Weights of a small transformer language model: MLP 768 GeGLU, 907M tokens.
Each number is 128 + 32 x the weight over the matrix's rms, rounded and kept within 0 to 255. Layers, rows and columns count from 0. Numbers have three digits each.

# layer 10 MLP gate, 768x256, rms 0.13, rows 397-430, columns 64-127
065102093137176168121229057080162175191144144167168152101155137115161155097183109137153154160102051094156193140081123114172069179140149129119108140116047130161124127169076169141143072064122061
086121120064089133119128117134093178176128108149127099100181103134220060173118134168131153152177176127170157217113116143145127124103168152100104149050087039174131095165149107185140210043119086
123138159172157146174112119107137118139183090114113108098138140127177128185102144135097085144125139164162116131084130170119107192088157112134135128066130114181164106174152085150120151090144138
097162109123151107141108148068116124122118125110083072105115125111066092221146094128065136161098119114140147148114199117111113140161168176168164141112078045135142108146164146138079147185114186
184109160176130145140110091104160087131091094153142085062141085104169085140165168094140163113082111189137121186075146125126172126129158101154135133186177130095085097130138075099132170063114088
139083116138132073143131101139165088119154159171125050136159096107115079158092094130065110103152112076148100145145145164140142099138146126145129143198135089080143091011149153169130165152122146
114063143116117031195129103098135129180110133146113069089183073154146093133119093111169200125180069175100163121115194146100143069145108142153104118135162113106109165166148115148119148103130184
089115099097146106175141109131115120118164104197105129122146111153163150112124170167087100082111145178144155087163086151114132136047203154119143107111107101116119163151153141099130144160150087
153114149075102098148146156214106125119101163139104187105160076115087131092111145157141182167080150173124123090157186155158190148087119135141138153135165151138111166111093144085112123052098153
160116110105104143104071152159125180098132121100151229103122153153166126172100169111061064140142215157180136152130184099130120133063133126131105142136142106119115082117123149105131160161104112
109089160069157170151148074092110160101163109053146069122124110131131099113093138143130027166201149186145150142128136121100102130083086180150132125165125165147142055088094129113087145025118075
123116131140098132113091134132143109118158067115145182103048110137152152097123114122143105097100129130131093159200126149122124181154129143154171171148160178138111150166112110140065023131059123
140190169124168132147156146149137116163120154122056157051158047099152146056113100157201118150134127049146208125135139104067106072111146116092113110117096090111096083141129099112161142126166154
178152095162118085121091093068167122100141125077171177136121137134131122117176150165147108088129122177100128139140113133120171116150168128127123158151103149163138144091099157158129076044073106
173109209083100098177118136103102120120178071112148122180163104136203132103117106157125046180118105103168153151115081140081133083139118154109153119163127084085059148078120067138147128084182141
137173192175111079061100123141129122186087098127113071145152119090111121072117144154124113134123092103098133168109104138108137091096136114099137122101075099189163109190079131134097165083119122
130172174105150145178149146139157163171116152127114108094139128111158152066159143169131097116163129103135125154183096156127118089106166137103152120130106074128109104157120111109146134143108090
174121151081186083145183153133069122170204102154195112150116117209091174155102121116117126083159120203205149125148133111103134119138067099170095116133173114130132115149102132091114172122124173
125151067073120098159112124161175087139089147079189145119099157151145161135109085121130106147164203117158117186160138124085121102098135188078173147111119166163104103090074107145103153155125067
122112170189146143108177090107165132091165097137158125054071163155116104136124138176122145120155182152163108150099057078129094149113116129192099105092158126109109145151114139167128144146118165
158135160119107125197076113165169089193141127123052164110130159148108108094145136156134140186134144105185136093138081137133076143175061092127144160151141173119136113100059078098152088132132141
143081096155147099115124125172191070098182176106094140119153115121148015152087125119231140190171134174152207090199125131122156087105165114168168142149086104132140160098130074097111094139095070
100122136109178027116104076135155145135078145114171114105156113078108100090127102092115134127132105112130108074110138159125169138092107142086201160136106127158085158139096080075145119156086160
151148137125104107158061112130144121138162104161064117099132150113108173109109134117125144098143143119149100105166155143144106139126132146066128130061110117104136087085069127167134133145151154
132255140112144094149138137115101149069137149171117096162139121181107152178125133114100117187120138100134144094061166159124122092161110127046111117091130069125128160135095098093080152105128112
156090129142101125137118169158132139152091147083136146118073102110146117125116130096136149153126133194186104128162150098127082217129095104141142124151130152076141135127104170155093154124113158
130078114050130155085100176162147167157149148125155138119108135159107131134139142147111201143217128168124175155120130131108137152109157147121138143116169086141128162093099186071089092131127146
150151174179113171110085135192144181139135105111122084077086104156104142129078104144124128118090137096155119134104123101142141126098123173122111136127155122095166084068100148112142161177154130
147159080143099128175080110118128083124098098134142076097168148075077131104176140106141092111155146181187162157119166163104061076090161150090138164132144128143127174167133087091093053136090106
108128191102155137152144092151160162123122099093158128124139118084099160121178091114097087217127116147145109107032086064100082083168191096163099111169139103104157164117113084089107142113077105
152099153067151051156138132126174132125095125111124121100169082137197172138171181147122149164097074138089153106124165113186181130082146137103103181149134090152085063122200186116046112131058127
089101110087143146115126097147192102173152174230122126151157176106171124115158188109131161096171157131119145125096133177080144102117130093103086181131155135132161149075129149107047075100123108
120128101146135096139052118122088113168195115209105149150109097086091208162164142150120170133085153069135132119108112167142173154110098108125166137112061161126113105158090103113110140121138060
151202066153162079138038115140076186177165140091151158141164134116129119117127091149106071094111111084147202151199098118144219087128123089089106142107162113076141184126153097073088209120114185
# layer 10 MLP up, 768x256, rms 0.14, rows 397-429, columns 64-127
100127092150089099100162185094143127112123112165150163176110099130119153133163147140135108144162130182159126145096122151134174137174152145175189147142148128161121131097096121076156056139139116
144170093077101125112156150170125136173140114116086167132072102150159102079132145050111149132130155138093128103137091177199121118122098122060102151138142113131120144155077124125093125091095127
120049109132150105144090147099166125177089111066143147068153138159153124152097099105128103164145161144131153132089094133119138107129118074153129066162128080106118139132108155134107101157094124
148109118144141105088158113174096133067137182152157094101161083168212125146111163103137100153152117106125135184113153074175113107099129170157129159107158141141122164171188134137180125097125131
123148143070145158072138130118095105090122112098157152146120168119141139159080173142113094110151102074129149158174140123112116092173139198129128121098096127117073075147137135089114115131122079
144127128135094133109142144101111133164138150132157099224187119165113081158077166133142123120129123152048127148080156116105160138124105127121089093132123099142129068165131119148091133076111079
077111141119198143094109080114119060111153114107163155132083168143143113125170147152163137112118146116128176148092182131105147056205132113165123108125138113112136105139109065157096104143122141
184104090137145151110118123117131092105156153184100132098162144130103165161120086113077174093112167183120121082125135100168107150092095168205143120104098073144129108210120113164162138147162107
024155131143119106186131046168148152131124159065177113099133146136097143127180163125107100190164100128155153151117149065113139125151118119109125146124093104161142108078121178169112114130139074
131135119147188160128118065132135179117149106091109171141154131095124097089098152155145130114170139126145143086161135179092159100067094113108112073165094102091111122153151156102123152123146131
106139122121150165120069178120090118121138130122134131114118156111143218116124104121107133076064116146130108140195167158061166113114103167108150139156091101123144085143093135084061118139141091
116122158201094116148121074131137114109111129164106173099155112098150119107180128085136136128129130149058109181120137129122107135124133115066123113186115147075151151146104137147102179109081094
119127124148149130135067189096152150123188117154129078094087145126102166134180102142068118039091082115158189148099198158102169203153144103137118144103146084145100087119141174142100195142153105
196151139115094098104146139155154117140136120131119077112108094113159167066115118125144176146122103121155165159189079139146123106105155166080147088124137090136091099164091064087124101177193156
126080090160178140147120110086150115145122082164206156144147124130102175126127131122085123168166139140130132136100193093115105189100065096158138105113189115123107153127130171157117100068080167
173146100156182048082141091151189140165106070127130117150086041084108100098084132189153137177118082153106083124167119104093124162089135191066090095143099080089169145103132075107116090121152158
167134093156123133107147119127132125158127072065099123096159068141105163133121117126091143134107145118096110194125188160078085104130116118107047091153132118124161130117132102131142217134158109
165126109063128128130132152126157105100075106140141103069199096134097162156051131182146149124122055097120154099170150186124121123119100151144101165129146133110115111179064136151118126118123130
139114192115148092110127148162099178138109099140052127136194079117112106132115150135084110115133130100104112101034168102145127117082083083161123118084127170145143163141131131181162142098124161
126141147086126100127108122128122116170115134079103152174145118120139172152130105148104118140158141095122077113151152143101126125135177143073200114129118153124141124050102093169080184112150170
131087161116139103158133143115147141133164064169097109117211139100080142145143148155102161122082165117131127114146147118126104098114098121119174130116092137158116124172172072108134183122129092
148136158142116159101158051117118158116137133139083122089129037132158115074147203137133066191146144118114179150127147140117102138130116168119106120150140149231076140091133120153156119105133093
083120080120085042130118088103158129158134152130197130117109120118108126175119159124117106088127091124127091131131104094127116126065130067126136131155081162143144128145141101055170080153106175
085162151062115126111135099100121113205113103106109095078137121150162123187150124130127133130120098143152156118124125110133128184117177101134099111117099144159142125134157113119148149123134095
158135149154160047141142104186081114146088109170124098098129125158055177176112152106132181127087066139140170140136144185089097121171101130140124061120138116127170108161082114083113145155097140
159115173109124128123141133092113126106131093154152181126117162095145124153185093094142110169133154083138162055141073166127114129139129182207111155166077120139134121139128136114149060125179149
107120143121065186181106142161183152123121100137104099057106109125133138102153165103217190103119143093141077133141120103127139066113155102182111117189122175151073125135159132123139107152079081
112115144090097158109078129105124135110131161128090161125100134197127203105117151146108121128155124097135088147117141155111143180140119131124125105122169070097089121170145087161149175119144120
100115122115129096133166108097110072190136167125141122151081124114139187124119139204070188139130072093141151082132138140131127206110068125203112163124154143164120159139093207149110108138095164
098135111121109089110093148152114119151091081153156166138182097187129152032115117195174160179154131149095122190182149175128132154150167109087128126145118130075134119114124119180109177100094108
154108163109088129172120098118168099124185168083072134103163128115128188080140126158100105073143118177141171136119127088091134074085173107158120152103126150086070100149136103146129125156166107
116095106136132121151201111140118096097147144127172183081152184128160085126225117032153145067139163124131121140163133175092161144105131094121076129129126116143123173042098160138057152052101113
126217140154110062185177111094096135135114155064135165091086111125113105108127119194134156119097129148115066133146117137138136104091168185090129203146170156120112152078143149173126083115117100
# layer 10 MLP down (transposed), 768x256, rms 0.077, rows 397-429, columns 64-127
131165141149126134082117202107201136162167156172090109156176120139141090124085174183117125150077090096073096140173168121081181128128092173158127163148120110154162109133140058206121087133124173
149143138091138109083110162113156122099091121094191187125073146082104208149126106191181139116136103098191125112120162173107138154110155147115100159129111123153117113078151119062132113170164107
148098158132149145186141118110118123117086208132116148173137094113088158122092139138117104124125098151091153180143123099081093206160123117118122124083072169155168094160151071119073157152133138
141134136141102143173106114101131093170168184133123150129105120126178148092119081153103096142117111120172151121109133077105138097120086144156163138172139132123094082121128138153120151082148161
143145116155081119136097130121208184177105096160107104091191155142133139152131113132126113144082165133140092083112118222144156149129140095182101084150148139126165105154143077198078110182056152
109103075102077152170158132112090148096102118147123161090114123122158140121162157131081184152142164087102123127145147156105123170139114113117181115136136193123079137203091114097170184126164133
128097171139092145253122037121146120168095105179131144092151102209145180116088115123157168137155172143106064124093120118151156124111128163132119149133139093122101168142128126151128124115078179
118118120094127144067153117106156093140122158146105118086122155073121160129150189139087183153136095110111111050190228132114092137201145129086177092141152145146154131164209091122115109155155106
132120143160118099130122160101157159197183105136159120094161151135100107137106127117120151139126099091160135140133162116116155085061124072114184171122147175105148119190146163118149167117136100
117147116140163160179083136117082085178129107158098094123151121104091138131116116149119119109198160110154094233098145159155177098141097174132132148133105124128176127146059108121163141153103124
127077120115108141066134089122102137143137176142073145112143158151082138118107106105186103113174090163134124194156142138153129120093143131130085178174099091145093167073123147075105153099118120
150146126096146109128119129107137111125082119155187120112165129159146138147101129154096171146110189126120176138111094104163154122126116139142122116185165106147157166134144108093161152174142098
094140142160138091102124165112125145106080139159095123102125062118168125132178129114130108116156135020121102087204098118143059165208133179131139161129116152121132104151118106089159114142157120
146119162081105152129164141063102142135137154110099184063124145106147117155153082111097091046032145023072180158156147128095135094116176160117135117130160102107084155087080177149090185088139132
095108179135194125139109184118109126086142140125141092144151163102221138176052103133123160176144082179156132126128052150107053176092073142123115108124109150058090080118104142131088168093160120
144084158115121082115166095141088110138117172135121082135133132181135143096107152151136171155155145126104112154124147143151144101136147122135094145091144136098092165152158114152124186083086128
148092158143149112093085128063123168117113127166109066141135195112104089147141131105171141155112153120121150137159116063118172113074122080106098164131160122094133066161157168137155073124117110
182086156117131133182106156120164145167105195082065126122136131034123120153142158079090145163168127125111131165105095118115122107192170097152098166095099128133148068099140145101111151089103120
170149072122088161093177133161093117119132091144144159141078135138184127134154120109158157111176131139163130112157114176120118122142157093185081125177129113095114097160118141123088113078171104
129086131132137135173127069114156160076138103119164177091131169146185098143143130125126185121180154169186139087113128127177112129158119129139115170211149112147094121154136119153109107110124133
096115130137157105139110110145044132183167160131101123067128129141112108194142124122108173149111123055103183079121186164139143098169121086100159125131113137176147127145126112171163161157113121
153150115106139140223106143090088185081160129121129111129040101092074160097113130121095105107120153098082097111083154141178152094109099178123180169066135137166124117137096139118067140114112141
096190108049158156121121165129121109092177095127186113092167119126125097242143152131106133103117108109139116101117139103093196141048093126112155101127154143169119183158101134110088082076115086
100130181148095123128102153085131120200143103153093064111111170117095152140128112113156106129166104118114173142091146141168146106080114140144176129164092084114109148091224153142150120106150127
125123159119119185161132100073192122070110175183151119156097123129219190150125094158151139060141140129116179130178134089135156175095091134094112129133140121111091102130106120131139076136160118
140174049163075128079127141124122137151140149112129143113156174169122150167131151129164164131113128130097163179138154156066146135178149153121164090190119110124151096108090140206105184068156139
082070116133139144160161177106170159118183089179104093161174174122132142142203131150071174151125133137101127134113049043078113194142152115156079069116046134129046158091162228145084133124132133
121085130114180156182149073160087184118143111130177151143163124120130092109073100092209106102117111102157119150118110154109116180182140117121117094146132138188128109121129090115057120200170130
144171129130149100150152101111097183123107158120131128104184126118142169122080143038129125068129170088097081099136074126032137077148108169055152143092110127142179078109131151109093159124189152
130113169128093070123072083180103118163079165140086168147115078121209074109066101110149149132090134117073122091080144026141147126172141141129105080114156100101101091067201104141127135138142094
087126159064059177185143118113130115163116103087109210178117137041155124156096111132116107113122169064122192136078138151124141137101123112117125116117186128158120122154139116143169121151088126
168139159140053159143124065080117149109078129083143156134112137096115087111079169101129154179141132129094094138116090154177102137092183184154160106128151106176118164090228094114157100128111120
121134052150200069185108171114128132172157109139175141146104131157154107167173133119153102110097131158184107112089157097143135136125167117069130145096107125165115117187154098094146129127182136